Part of a small language model's weights: width 224, no biases in attention or MLP.
Each number is 500 + 40 x the weight over its row's rms, rounded and kept within 0 to 999. Layers, rows and columns count from 0. Numbers have three digits each. The size before them is the row's rms in percent of the matrix's.

# layer 5 attention output (transposed), 256x224, rms 0.105, rows 17-63,81-127, columns 168-223
099:476564477558520477523452417482460533507588473518540474470475481534535519511524420520489554508473498450455462513496607541558546508568522491546481544518493490514447522566
092:576458491540519522465466521594575424510491532536542466548533581488556454418560539467469543524445542469542507488480510523505536547487502502517523548464513409485470501518
100:551488515416426485509554512509513512371426475464495467405522497515480498522461549444552394522542566543457525485483486595515491511520501448457439549557444560503497502491
093:393497458529507504415497544449551522499533549531482493485470565508462513444505511533489458538471558440363471495519518542537476514516505411509473494509529490489482451542
093:515479495445465565535461386462496537465535549500449477470542578504485492530540489542521486545518499514441424562469558413505536507540490516518488518505562536480441519467
088:541460451469518426560452508384489470491498501496488530551482437487482483510572483540449463528570567554496480469494458423561571522528508463533500526525524474468449522416
099:465432523529466483504475480522533500536395440584424457445510537473537512492499484522479526487482508550565498472474439491471523412443539517552412525540437511523443440487
089:533458574468414478472468571501529435509544549476505488540548485562568518559477467581456545537526476468408486476545503483449424466435516473521543476554541522510509510555
089:530507470546471592516503457515495474488567505437551520524472554524551485541425414506433510511516455514548511496489466499522582469463535549378499509481522468520479438472
088:518561453528540456558516498529515516504508485508494478573466563426536529530430540512496546467506531532380500508501510587512529434477507531467439519580553492501515414468
093:485543492411553540472506433516612483467473534539471453471478477503515510425424529540513502513483459455497525461482449465457508498461526517563562533556507532448502461508
100:550438437535549494499444490569513422551416464463527471450504499521478485483553544443442490546498497500632525545486499461538493489456523519468461554451558512496543495527
098:521459565498542487484512572524487374583515530571479462492551546526594493527464484498570500519507471512552496490432498501488492473474467520513520479496530487602538535506
100:466444477573474462508518500447459519549548527572558478529533499448592538479524468451458496472528534531413411448449515589439532478549492527514559471430525549585549427442
090:537494524487568527506496529481523524570528470485583520476476484464483505539434587517509556442496556472560515486546479483488515504557500516469506459488560537480491537450
093:456445458411539542509569501454509539579455492527536527546467468435440470470459474539538442445459451554529573447523476501532470513550547491471483563456504449514556414465
097:525490508497515531491588519541503551472502475445539533489521536448469464463573481505523496539544548434528404538547499463534432565472504507487575425540507519566515519516
099:515565544528476484487500552528371489558527508437557482521521503491536609545486478507510546506549528480474525522519526518503523521529443521568542513498544591515421541506
100:487516471494490538514506434481511453430535464503449493500536539462544484481395515558559563472521534517525580509409402536500506516521416519529454492478540537475530493450
090:529508485554486503497499483505496534455540488477482520473511574531561520487533512626601442536480517443527461479483489492475519551533468475451496462479551528510412515499
086:504446450515479493522502502456505509465478500534429468526484456486480575390432541518481488480541499474526462507528541474472492483449469423454555560528412480461547444413
091:476501507474508478464549474523493526422507578550522434519433454442519504497626444594470505559531571483515597491497490489459562558553451563484467432571477463452512506527
085:509475506518515519506560419474533449450453535446521482503481527474464478506453558439447537480484516512387562499422522473510486510498504548455535513494572511518524485516
089:469517510511528557455470563513442470508519436484463489503552560509563505503466479431459493501522483534406515535464482488498497505426484569487594450579501433566502498532
100:471431580494561551542494487539490466455507507482532486435520517505520530516483523519566521460474560474535531482470581507494529572536520557560484543481594559497450527504
098:529513464397556502472545468578524523484481550489504482451485460498457462551493521552533463539468500445490495486542508535495456495445548520462403448581463543565535514449
087:523490503473479510510536485475449531561389495493474498499492534501490439482437510535508471509545510414455557499493483469473518497516474580518530434559568582556544458581
097:482519468489459456455506418468448508462472529490531520521490494472445472523505452461548492513577419528437516438494502464478499483490504493460474501576414557474518520526
090:512513444579471503466470542512494443436551494543542507490536512541538503573488464446506518459493481531458493479491539485558460426493493440464466489576454454538466525510
090:497508473438475510498463537520517480537458549532496461487495493529469474519407459519539522455508525511481477432502559487452506565531492486546511497457442500478495494564
096:456429489518513449457512452463457499538541460485546488515500524527560489461467470457561493566477521506630487497470467439516551473465488492466435440473436444550529500559
095:510463497515490488477524574466479466469549482469554486559465479470481460456460518407490512526517444488420478448467472494466506506442503530511530556402449459532439542534
097:495520452524525489520512503478493461447477558507406502460535517487488557573525479459540441489523508507594454437464458486501523556489488535484576486536489535499530429491
090:490469494523518520449492455531516534480499465493492517436492452533446534520562517460552555475497597426504463493471462446502512489374519450532484531534473493474509515477
090:495478511503473487572525412452422539520545493467530466412504478489472495484530514604495485477546535484490555513477509503480509550497455517427434493456484536516525477506
093:479509467501407467481506588500605470568469482428544470477524459478472508395502483473467405410472449551449474512499522532509464451476507429485456480589460492507483584507
099:402510451458499501477514499486462530522525493518538405490487422491543472506576564517588497506480569545569482527527483575435567525491494409499468490431511514516532457415
094:526414433610528580561434496554479490521481573474457493484542523560533576461545474515511555449550493458615480480440517483535473531476449514444527436528476567419518525515
097:532516534452453476508447402501483498523471511505499495472466488489488410500379588534453497492463521483479470532455495449458521515495486552451470557507500492494518476545
100:497478490521491534459461485419542430474497502555482465551507508498573558438433547511542549442548514406552474504458561572536537492477486493488495504521493429521540489460
088:527511493530556448495534496523484422583448503538567517523539505500543457417523487526445510438545558453460552415494471518482477533502445497529426451440468497467506526498
096:457571506456484572494524491525487519389507506589475444527532496519529421520509501582470470428444578462516464506553493567520416513516461521516588535518509522526409493450
087:568569522503503476498513544520466510450441522433518478510513478515508461508432503456527551602512516467426479624429549423538499530464521554518492541502469505509503517543
094:521521561557542508510454468506465498556468456543488548514507513503479517479518508478535535521518544440387439606547464519507470459483495494499502441476480537571504538491
096:455525541468555486479463548511521483524538445508531510521503448454525556527419456464488485513491534578447536488413471542491503500482461548460462436443499499464525519464
084:505471546530432457524452519502450489530529455466591549470422515443491482497507467527535510402478460492463469484450550462475470477442521488494580414480500491523542498493
093:538498547492516529591515472534542525476509507536506484425461548541545468506451547510455512536437504475450463488550460515477488459487550523476616493515434505562526527463
091:424506511538442441567483507491469513446477501504500520491553464456518487441481537481497460529538489491384497535576463474505515383526522479538479463488463543487503540586
091:440551517496420523484456473591469560509533544492458485402488468494468521491462457498536504436476445517581456495551481491499462511485542419500493502520480496463495468441
094:473482464542514569468484408536450509551480544454536493498443496499507554464436528512544550488421443525548537512470532462494474473518588512556525518466472457483526482554
099:507538480416520482519535429545485460460488480483536493499547484442544475523412482450471516437487447462523474506485480461494475453528600556487445518481489550511488459451
105:405498565521527458594462544447516476493503529553509525465512517545450523545446481497528553485533506519487490495562519488498510476494510540523496530487480557535444453526
100:536483502474503485500482514471494462490496499480497540533456459497474480543436431533491458486527503486263458485516518508490504510501517473482522484501541438514503518504
094:532521512475510588478453485436488462644540520461538457435492459494532476472515459513532556518442544504450437564535541498468527525406479464475548506502527455486495486501
097:515461514515535446469512543487564441501482487463490531504578413464448509554563510427504520490495457511409508548509594458527491432514475489510489457508473446531533495532
102:479595542479509450458480495463471443480545469429447538487513532499510528505477492457504515496510490424359474516510486505493446516517550470529456494465498571456499546550
103:509521433478450501460543436461571504509455481531413463501489559491564526509476424513463494590548445508528524487464488521476493481474573486507425532452461492475549456524
102:573520507514505551510473469499505519482506473547448495475482596454565524501368535537454558478453469461464551456477542566459563530576457509463478487471516518539503500462
091:457510486503519441475458481570486492479427459499479512563545487435491493506506518508518479541494532532464507498554479471492443496504479464604522520511521537501535495452
104:519455468498407508370425414497482498486494521495478525542458531451541460556535512462461517479495499540564457445439496479489594526499540497516502491502459533460538541507
104:512478564480547461542464453464547477527477522536420479479545503445449537544516458522509473488527468517503516575492506416520472454409521521490544526516483448504525542494
094:471445519519526449571545486507516445491446497430454476478486447432401445565499508482529483462461476499380562512451507500473523463509558528470481538446460577537508480472
098:581561501457506545505552435534496479518488496440506497564585454590466479530577485535505482516499510465538453488473548540500535506418512520515562486502456510464494509547
103:475485537521488508507468577510580457531558475464440564538496558498511529458518441520446565522497496508546475465536552460555540441445535490520489513530571484451457447524
096:536463445448531486480451487539570495476499558507483524441478502453505448494492530505461479492419535554487500539524481514462470535540554481514540537450511446470478477487
097:499487593543484480487504526553535487462542535540486492504442531532543510414619469524491509540476487473442436501493491549478448534500505506415564500492457459494553510516
102:520503464479602526463498453514429497445540541487473488427538543528532487540572442490472553519516502471592456487550524438496503505504557537522510518485529528482515552442
104:561460509530541485583507463466523549472441578554483536535523612440498492541494530517557599454442502462445493513491447508491545424543446526574564514534522465466407468560
094:567490388450527445530497492475519464540490606406474423482523519520435491583526518515549447460529566495480426497491443479528466503509490471575483486465525463456478524626
097:495430514487488465451526579441510488538525477529480510522495445499540473481536540499498497490527447520584476469443468521517551482474447457446566525569522400502516461511
081:513448534462553527492477530483530453461520471499463433453512524502538512462392520450464535516558496507474478516387476509454514444457485512423492508529481475555443501522
097:541605549473487485517532408514497563411537524500484516518427563494550505503425503554443435601482513515354457499516536476506551514495486487444550517549518482469467503518
094:470550527534455484463484526529467531514498505477553439470514573499491540470396496509525512465435547529381570485488478480511512468497475484525442573506520519497499528503
099:542504515413554488609480547538469538527462519515465449476528435461497429486382554511466561454513497570473505487562533579555416446482485518492495455501471461497492546514
099:478459488429521466524426556490494504512489512462530468565471480514502418525548530459443515533526497528298546480489561558522512518479538486536530518544533520509510535493
096:575462465508531484519551507477499498527537440488539526527473522529436559541521573521498457475492482518425479506462563573532482552487482489581480517488443571491524493440
101:464502494554499457534575511535519549504590519514537506482571523448569493502540479484523455557529535465414476510565534465457575552600483407403527481551477565479492481516
090:522568422511543498498459539551521472522509545505549523517455478510516450552553481481488472515477479600620544567513493466448433481525469432472493541474556482429508552544
102:507488511508513502504538435486516467507419466526474499509466521563509487411501537517480530500510531428445455576509486511534472526555522433512584490519459563470538435457
100:532463486478532552513444590481557471436440566496498477510463466452527548525570532502471509587491446485504519540462604553452601503542500550471512480521483564499528516481
098:525493496574470482508512434506478498500525455500498519507530458524461418465550489501452491495455493538386488502457486473485463521451519547487528534562397531516479536412
102:529492521465473481409478497476500527516477502484449518497509530455478473487575506505576489508473475464455508488564548540460511484375526530472412496509528493493490514539
101:499501527520508447523502522533491439413521487532557474465494550505546495465440460495503559558406473500400459466381563502495495513517562482499478511443553432499479495523
097:463514534542507486519428451445485571431466405520442443490501522445466421565524529483540487563452461525543523493426442503509472457495496431499521508473546459613461450512
094:543567516473492415454514482468538562495462498481427493506529471488575465444417479488595449565558520506536501507422491524511510545526479445508507456474484469521420473489
092:474472501405532494543573563514573567492478498474491524562530570504565548497424467534500505524522489493389490472486496489469488510553493525527478481481508543513558474506
094:548517474590530495554510522483445468474499504430516564477574492458534523526400564479522545527476554539463469490526524481408514519534475500461508560565597423515510516502
098:524532523574521420488516448485482475411460469494505431473590505520533504558469568517484529513491441503492516556557444592595573447509531525473520502498486504550510464496
095:459495506501556512493473514500465517539492516517460435438518444491543493579529481518510476525470499476528563532522543520532526491479477455503435509481509561459480454516
094:537476551519461532473531437543504537467457539541530446503515525430448475450459538453506519506450460526548559500477463481463453410549508499484603546480470395480512533504
100:544558489445524501545461538442548450540483462457478427526529463437489472516546465504505582461494474517540513487494468589444479498520527427465584584522438491504533511412
099:587509505556477502502498529488531430549467531494569475456523571508531456520477454426543484524510508498457513416466548437537512518517474445499489520468495511518542454464
096:477567547529512532514508510491482548475472491508548518440568446527428590420565507538503472490498513501602471483533455498573456451540492458492480517438488525539527565459
101:462507528474471445531512501472515477492509528452493452481473493475518521487475477509530480500475520504544512531559495501514440514459530541500512455493500465436474513568
# layer 5 attention value, 128x224, rms 0.127, rows 18-63, columns 168-223
088:541481427426446528538480527560423544541517460501454493572514462450495445495516455491489476497441585537452525454534523421520513502453469525471477510468497571482475502495
090:471527568465513474477493541536426518514499469526551565558482486569487534540480497521545525555594418431514585533518604472542470500530471529503459504447397473437535491540
088:505478426451487509560541574547509484549559505450499555574514525538529484453503488522533532570560427542484527484524543482461531474436477539465560593454516546495463508541
098:501528496551429527432491526499604480512502520502490502550521463528485517487512551507536434511562474559476494516467457522462522487566474448474496493466411512525480523521
103:560420535605491396530498502433509493516508498534492487409508438496538491525496493495530486435569503491495500560458533453540551471429518535403523408502531513457563449492
089:494489577473532493551446475460441505500557482494516436460471548520489461500518521464485504587562486511497489469570477458569483491468523451535531413460569576469538588459
090:529369440541495523483520454503511446486485508412470543476553536422492550488537535462449420523517497542502504482551532519604448473438446546553491537506496506471495513493
091:534520628503476470511466472496535562492515428486528468441446482468485499502497409491471497493495473514495435498506471478534512485513474481585539516443568576615495552493
096:488533564505497530483500535554441538518431483515518506478502543427478522457492453572417475512572532455498489502514534445505487442552509505482555564512460537518401516500
095:490524518502494441558477461425531442451506536538505475479469492532540445510485495568479444534493509492510556559489486585563513491602543502492513575476455478472453571451
095:529544530523476529478600506400493527553515459523444483573563520463512501487490487482460475542479400558528542542543505420517443419460496527473491390507440474487478576484
093:510524514548461557568479434473398531499485471556449447536547492488526513482503523512581489573485476453518559494494532496459486559426478442494514450524575557428511507517
098:541426561550496520511491464516497476464488510553485562456528515498489504517492475484514450501487429495501464444520485456514502506545508502492432518496470573502426564579
087:487437563544437490518540555503481512525463520528482504441374501522513521470511536478403453495479448448505433428493490477481475529446530453490475493478531446459526512488
089:482480399532532560417533538553502549492545521461476530440395456591507530525468518478532551455513478521527464414578526580494501457551542504542490474517514459512534461513
098:548501495513534499505514567467546468483529524568474467532419537570454501491509558445507538471439602478513509536483472492461507378446511449506491575507431534480471477430
091:480471558479527495436490475585491509498540522479491520558578538506559487522523416488542488455525441544500507596464485478517502529515405436462529516499622473512542517499
092:616581499435441497462510471466554514469437565521504528502429585476515484531479514493480586490445479453502530564605511520407429505535476506517530447503457453426447534471
093:513523497488441509481529511486496469528549414476517460424521451501466478493499545502523496548463566518506532429552525449529501556562545460463507511448528516456495494485
090:546553465581553480567471523529552405504504517610481440502542533502484538526482444497515463521548451489443513491606455556499497442498556527422481433515452463424474493509
086:482450591471493427490431571521473484471514503500460535438475517475436478474490484496525458472525580518486455562489494512476492570383481481459459431509460417514517422509
088:568554521513519560464490520511486516461549530497429530493516512442499533488499414518477362470466514471485470557546515504441477490531549499456512442491519470561484455465
092:546546575490437512488444513426547468475527491521534475533548488462530517482454503482563463516452566529490523519459490467546521517580531560511523475494419562498470499533
092:518538512569492495528523520531450512518489474537481578479532511512501441488480427461492425505462478490491438624476482425471497481460489539468505525530468542534459499497
085:534500489532437496500514505509388526559522505452559532472471495438471462508459440505477530455467484416507519476460498530516543541474502500521518537477444518487568588532
098:572531539457501500506512514545514518473468514476519564386462518538533492519484551477435447498428503532454534560493457546447504466502525448451495494512462465577437508502
091:512486526603467496458441565461467457476504514420528468501485447580497512472520503528500473472537425504460432525407504602510583438474546521459512532476475377458529508440
086:482475549558461570502498443521523444486457455433469421505439475460543481499523500443532521523540552554514539505500538532513475524487470494500537485500560461520517539501
090:496478559492443542531476538474505502496501481450499482546443510488513491525506494557458437498481447487519481490497458495512500496463450469442536450529479513506476551548
093:575507439554530564509501603503432461512475517495517465530561568511514484471521503588479392516527489487506557498505515431551455547519457547567471445480510478500467514477
097:496484485613474435521519526529519534483503491528504509498497505440484491522508477477493556528454523482483485511524521579535417456547527448542504461492496528586530468490
098:556527517547578510518546490547544496489517492469486460529533464527525565493508456520530553572466614479492514514486469544552453512493525543478547443498447543447452549491
091:587567473470492512493448514474413509415543481492412540514452535482501508473507486473504531431499407529486543466464575456531505540479436505485552512519398471533535486470
091:535513478570500477491418459568462493560469534510461458393521465503496523509472583474566456532519526523474477530476496458471521470467515506508534469504523420422457490485
094:443529534524494447497446608397481519470517522507558512444478514502484509530542498522538446542524497505494534545489597508476581503450439546524519455475466526426515529491
094:510532436455565506378566547506427469440550476584549508470495536543486450480522535573557408484486454456505557510543456525443530489503520510507501566482479492503547450510
089:591549505538512584499527513542470497544487528565484480447463491465561591520493392416488432527452504524485479486494520492533474494455509462450488587501472551547588522443
090:502574493569509377513470519510443532494523552538470385481479520522541482477464529484499483510488475551502499535476462496505525531532514483498513521504419412530410490520
088:528542480559566542532521516500467489501517465465507479500493541418445501473542433416468425472532525558528567556488436451484476438651426500395510471537559499503478498461
088:460529540463521535509543543504444471462535529542555521479505469538481491495532458478508539476518560489520526509482459501512469419553515441499479480522420560446541557504
091:492468537485586507442520436532499489500495492440574427494548447497486463483543526547509534519444429482494522533555494515502490484506470468447509470506460532455519511535
089:402471517508508533552462546506580554534449445571498564523555477501555504507471346491517421505513469448519501515521467537491564554462438504476481442459581526560473562459
094:449514459543508517566516473492554495485522475472506396538437490498506500491519573430423566452481496556501505582538433455524507495445502474451494513512479450541445524514
092:542516533572498509446472474509393511490486508461456480538546540555493426508508503522466548530492442543517598485490464520511511495557472482471476569523537577550510466530
095:448529501453439480474456440507538511506449488470487445499459554500482514466467440402568528445416443538516523544536533495471499503581506501515516515537496521463521521463
096:434522478521511470528503554443494480497518531488424487537496508501479555456493480513499460483504545526471479534540586525464473436469457418550539584521516514567510419503
# layer 5 attention query, 256x224, rms 0.0809, rows 128-162,192-226, columns 168-223
065:496430507501409467460440542473570498533434476452545502485522539483476532495542489453523472491543618477484451534547452499466515492483513478511513426469506541542447481518
069:512507463477385503454472555522547474476435485486526544539519475577480493533485506440499468548469501540472474544572455519474495499562470495540519385469507523598468476482
086:502495439610570515544518499463518508484526497497501457532502463518515511534503426488524533507501463517491502495460489440493489531487436570525553556455447528541553529490
067:508454503482486514520545490498501541516440454519497489551556452504508536508469480431513423526492482572493515477553552546479452465535456488603549584525501424553502560550
065:497515473501508466547479528481453515485461494502456472500501440543452531565457472507446444570554494548503441523542578589441435499558480476530500440485491544478569520502
066:470510458490586512579446517514490526503481506517490539493470490556499503426512430514501592551481468515481533466503548481516529539493519568450538519465521512475502538501
072:487471546431453520510491501534541555416509482511588507505495530490465533527486513497529500463450491493485467573489435543487484430546480473546523412452466547519471507548
100:543503530475426463538434480521517534489530525542505465537517538547476506452509525553570562570563466496477500469471545502478547469508402521482520529492526596540554512488
082:557446569524448498448485536516540495457505533461474416467520505434529502517498437452429495438433597502487438508391450472446531503542490570462528545494520467569479439497
080:521530464510475449549460474507477615513533477473553512498527526461463517468497538479506496513449484451475483460471519461483487455507527575540483512483480517515513529539
111:506528477561451491415425539468532566525461481460530529546460585411436559468481486438521440544521521511530483488485468498424514460494481549494544486443506474503492509528
118:472500523513538507553486556470480529510497513439496522458523483491544528581487581484462482561536514525512510525444564527518488507521502528492473489486466539526495569536
106:506534496523459495436488480567512501434521448481443461495453474464489477514473481498512508538524434543525540486453481505560530546545502524542532459523528471567532529481
086:503472496493484537579523584487453556512469455545519506497424532475474503492494486498504534473540459461480475458513506549481522458541530595493498466530503534521526469581
107:495501484530572498491582507478444472502560441513472462485441587499531499499462589536548499545463532476525493452424433591455550531533486481487497548531514481546482444480
124:468384546522464467499506523506529490559545518581521500488539432530473515479514518598521527489550470520498469362531549483558458502396462551517516527530448466567579500567
114:486583512518536477529510470494512464461507566520472386524504486514561512509505564458525526530593557453516477521463489517540472492443518540420481503472457509542472487490
109:489506514506528491517516536483531536491514457517554528485430516526496519534484451538458463422532501519518499527628480517541485592529459483547469522430559494511494492481
104:585511527475467448451468461470523476505516535572504515528458590529487530449494477478469548496502516481482497579492590499504494460484543524568464495511492529506539481506
112:525532532460472428515562493495542535496531517518547484482499483475468555439536539380553540536532488584503515467466523469468532487419473433421468533521472480514497566494
118:482566507458528469433513509454495499542487474508499520449467470523485546509565562499460482492494456492515528471476547501451482496478546472509420492552515576473556494565
121:513551427533498494494535461518482482470522454449495574521494485552477498484572557492620405538506449483507505460568541479581487609591446476568518475502546536544474491463
117:543606513586507550520499543479548479521458536467462486481497486524467467509498481529473521446461568475521507493476468544516494522493518517464510475512530431532397498474
105:502496481579448525470556610528475485521523520509506495498479485498532522516516550487498504548509446532530547592474452476527474542539571568550511491534500520512530430502
128:474500514502557507468473477456483559532495515573509513428504527503487432527450485562525569528422520479507532522528535478547524408518539538507498569441519447452517446530
121:523536484435549544448443475478516439466487511405478483580420436498444476513513455590498523543470510501504497451510493452525553509483546508443537498491534456505417504520
123:486454549490516478578477520585472566539456530498499569435575531512480453502496505497486481492476463488448499560536439563499531472560509463408527425475562489499409539528
123:494419456464495460374542576424538476484518471523507481476457511552500500478586541462458491443484530529514511561446504497538505510489408475578491477524541498529539471453
125:475533500538410544587487491483541467555523489527462558498454573543534536464489477509565519554462488478518471564581499511439464532507476519492469524506543510581493455536
132:501454496425464466485472528572544517522520496447489482560469545535508487530514429475525524502486509528455468484477536576500487475512552528526513534496489467539530530491
118:546460550455461571497456467524548531487489466463443513509462529526510541504506505419483461457482500520532461572560502493574521522452475471515517443462511476514585494603
118:521485431519557561579552628455436520518530537545483548523454500526544469492465533522526531446516443517479538481515495508544515471457453511519538464544545474439471536510
047:555486530529407488515550478541499526503449524523490524470560512570429533524517542470513492532468496510506456506528443544453460469509458546525515461487531434488491495484
059:597520502551512485568543444512479522431507494521468548451450464595504510516457497557454485474503471596536522470516539435538457476523513538553502635529500454467577554478
092:515409519516442465540343504522529512488500482523525411468484478460413465536517472460542527599477544527470484485499410491496481535528476450493483487486481480462471451514
120:512407545525508477410532496505497454474507510492519557560490483532432551541479514502521479505502500609504429523536516436557436471497475476559478481561485492594511550541
105:548459467530523513497571533509488480489517515561534520604509496539522499575505478528469441520467477570474472488520553489579447443481486501526487525508499404573498544462
094:395451497495454486532453459520450527493522455539614556468443447545486475483477517450488469514512509490531444448501469470426458468516482527514580548519420513492554461524
095:492541487575422470538522430495555473506462524530423456492511457542511505528463506494504496524472512465456617442475526529554451483497472515493509564477477415492469530528
098:532564534517496483562534497520450467494507562490537427467587549579472533550420514510480486488502493489473494485525524526490430470497461472462525533518478469525492553486
094:484529475490440548453479482529504511528517475526473526461500492507510474461539537481498447444495516500525462465537469529537505571489525512483511564555547431455504504467
104:499574544487536495520505583449493509544529490512556485574542528575455564525507498485475547519466456504486484496474523508458448446510471447485444508482495461532505510483
081:499506493540526461548590512514447521514475524536499445541562517563564487439525535558505474527455442452466525558513507515509486504451548506512487446490529477471564491430
093:512527532500462466518469500534520499535598522545503497522413488469484512509558529596469475430524510533547494472437458509482461535503513526524494464525517468456552490566
098:474525544523541478531534444491448498545507509480489469540512514476477553508480566568474508451471503453480566419439550537522460475569444508569426455464499541458464582505
073:485452501454424523499534440484497407525509489549517487552468429536514431539508503477471455480606481592537447601508508491463516492521454513509458486494595516547434476498
078:524544508543553435423504455441505515471443527512515518500544494470475453480505457552490555575515532453485502464482526488437470546499464541513525458545428516511462516512
072:447464515468562552454441527537448513513486475481514514491512484395529503487558460515473490569476487459470499492484492508526579462470556602458532478484449433513569530493
085:511448476482430560403488477486512477495514539548498527447441535448533513580480509513471553468551450482532456493508474466517450552537419453508506454533551490523557521497
082:501521469546452549541601517525437444496541528467566488497458528470480517509480548503477452460398438511506588454474474522496538416478486520509481554453508445509505488442
079:536455423502427461472480514501541495490484493523526469513465511517497482494528439502477452556539510519563478506497408597508500467514520459446460488472539474525536513497
076:572533564537520444537556526550536489533528516437508495545522486562494486525457519523460536466468509470515520462491522482440505502452481459576487506454434540562486556507
079:446517500488525471526537539539509525486539475473453484476508463460432505537501484489501476441569558576461555558541455437503508472497486484530490396455520525525482531577
071:486495529421496587511433486486508403565462494546447507516414425466463485510536467513543559564455518554507467517495517436516602496484531481469521502532485495515509390493
074:511483517508500437483457517526466515500507507533433515469446504437491449547517514437514484464451497463482459472486471482499509494508547519483485444499533484545540445426
076:495554506472587488526595500498499500429507543437500501476509470522448571466535502432443444468506483418560388436434519473492498551541489522524485535546506459490494460541
072:523501491513483401466458436454519481572505471525433460512481490526466510470543533451508448499530569482553526471449460498483499567529474497509466463502523568486442536506
090:558467512453471568407515526458496408503534524445468562588418500515515485472567494484519510495449520592525467537544505426527522486475549488510521464465475426475458484498
060:572461510474475430467418570472521457527512488524461538558522502442530509506521449504559543504495614540519519573446488498396591585523473512558533444510533447467489507549
077:458520491515511415490454470464537581510504529519549416460564533453541476449474460450424487572455400478462542488529476523469526499478396500488492543504440624476567551431
066:525480504549479527585558476437415513467507532442427487479468492544562503510478536574495470487474495473519455529498525493467479428603551448494484494542532474487490489466
074:476426516394466517519538507606554491570492468451458501525496503542504513523541511487450487518460494521551531518519515546510494429448539489555526498439476498484465451465
077:461513572448480501456467526518592525578472517528559517567479526491485519482548535502506484516527567469483473518480495510500438485437511518562573552495458571487510463521
079:548491447529507515474428546507493488526506555473431587493470533532461481462518504522446497508564507518515479513516461511474550539463617535535507504496483517494495471488
071:512449512456512482414485436473557446517536496519515429500530465476464475501508444457395503412467409584553496463536487505508513512562493495540493511508480505505555531556
080:455517519545500467503474559457511493543446514510486426472574528562457528538467505532423498510540507458457584545518491494563476514443490551509460450541474542475522446521
077:498572460480500482520376478458459495472498519439433510496509507522536435503489528452433535572548461444495506493475550538525502623501517463420513513464496507451500532486
114:564471533552488472523592497487506474536509526499466524495445460503473548507496560581465431565516463514488529459492479438582465525435496571577530512483427445464505617527
098:492583474526453497525472461485563547473450483515455453466540489468524470485499487495541533537519509474479529430489485512512511581490546528535498548502467495425508519475
077:443454528560487465552537537439466462495491547529520514511452460469560519506477472520496490488438489501465513490456539592553478446487538424551484537513486507553526516485
# layer 5 attention key, 128x224, rms 0.0741, rows 64-97, columns 168-223
073:437518496504458484488491501525542556550518469453562513515516520454450485514502457454515549519484546468529431549494496458533533450508526510516474502523523481575469444440
084:533507499560477539491443489565459490543497496510489577477450510508408518513515473480547505489463577469520452512465491419554525511575527536523567460509522495570445568489
081:480535563524621527490573504457465523471486563516427473501536555443476545510460539513472475504574472499513556539538573473521485546393538500498428506494509446450470525403
086:580465559532473532538497535495543486514502507556507489582553568495444456538524502481514496515471548556487465523463488463485490467534539530617534480523467476568528528493
089:511568533547451463417529504510445490603548504445479614553470516490461541494489555505511491430470442512566520483486501543507482466482458495589523441509479426534500510507
093:496503454531549448485461432469459506522489461493448508484541501525472430473515584485470490456542493507477472492481504564547427459466496468515488494467488573436563436523
083:532489505476455497533475493524524431496510537573545461499493424500489483504526534504489510474512557469526462566448473547472520450512470528512544531563482505447443461423
090:573513522471552524525464553480503467579472516473441479533448501437492526469515488517531524521512520516513551459528470471534451481481524487486452556485480452456539449513
093:493525509472511561460484521526541522515550456485512446489531525506511502468496493454528558567422518507517458532592485490487529435506544485462536466474523484573410488438
083:512447440446535560530547518509514525551432478501555487504517465571503460515489473537505472493540526520492493536500445479462449581515477532482532533447412425571538473515
086:509545447516421606492435479569575479548463480505505469540477478424463555511496490499490532481485534514533507502451511513495518448528562439527501548548493460532455452570
090:509533452520518494523485540546511543527473524556465511535505484531576454477514441481607525549462470473485547474453490455511602526432574518470448513538485468429466504385
085:535525484518483538420433473508572458525490538488597523558485494483431470506519498451470474546438512501520592434466517503507560508539484485532545446486443582447557555572
083:414489526527492512598485515526439490521503499528484521522486469483537592450573541520572462490483531525540466507497473442511521489501477457475570528488542490518443487511
087:472504566438466452517418545528545567515526482524491520542505487578549479456532498436597560481466498516566462542544522566456544542557511541594477436494482557498504569547
089:508450552515549497466459482444423492552481527485381489451511435533540538559496535517477434461523476533538523491503508483466474545547497484512482485561447430545537480530
091:442530466447474457523482432516516452529471484506482482441444509471501487500481515512498538502497587524443431426483462499501512520491463514445525452441541618485531507514
096:460532469490476509582483504518430500561477477522558579512472520485524441533467592466508466516525454447533560498501549597546466518524480453466489499480507554502531488514
099:508561504500450411463507464508469517448507554525569551506505585541529533525461487494503513518409539546554431458548511523511485492502532592471523522534508519541379491527
097:551473473485502533547611477521462467508494488500566497445501491499481517476562526490528506586524540594549533488593462505501516468522492484481474545450492488495395565507
092:488401475535499482455508503539489491486454490533470515445485475486601410521479441566470493510497507580485509596527559472504516447491479437429462495438500550437550496519
099:484568482518582463503462525557448491502444565546527484496536508444502447498490498486547484476469434471533492523461555453561542587451464517506452564486451415411489533510
082:536514405511500514459571468483535435497492497510547460464484485493494509517461534513419615476555504467555517481410493555498478561569491535463432491541580489492492467501
146:482481550537476549488472587502575487575544502507499487544542466502445536551533453465500481539489550505547495518480482509480524451551533513489540500548546468571545451467
094:509550454509446534553483572542470488457466505509464462497508519510411429510497600534535537526488567500481523532428466474490470490466496517492544516490528476511433505513
100:468536484516506526373486581544561531437507519489584459575476450546489522534553461459462443530457532447551457505471466444474561466464536570497492472481442405490481494458
107:496457523525512507513470565521503561542468541480475579530447477481564501491512519542495495498505526483494515520521417561534586388544513570508518426499517477519468535490
108:522492470516484469467528516494461513450507513557491538463464475534449524542546505432486501521453493499567481522452438461478568510557491419502511460516563434530527513499
108:495512484517489451517627476504469533456448477507524517476464516494552499479504528534545466444540500419484450494509545512553424480475469500491547514466430466475523487485
096:510428509492511539555464508564484507585570550497574519521480502515508514504610453447520511530440507519512471549547571517506423582537485464493498500484497488533487461381
105:564515445453409507459424514603491465492557546523601562491448491486538477496543517482557478506501495502510535535487468530476519482513461477571552485529517440543468497487
113:483444502467477547530525595552519540585523575527489569463531503511447528491472494470506511463496548499529457516521495396451531488562509571518545511551541475570418532515
099:488453548530457602474488537523538497552554487509497529541492486504473498552511507548479528574496505550541435531513416484511535438536548534509505412537566472570527485481
084:502482495517373539520476516490540501529519510457488559620498517468537455548468536483476534559470540464538433535475413554535472465499532495459506446452515463615440482486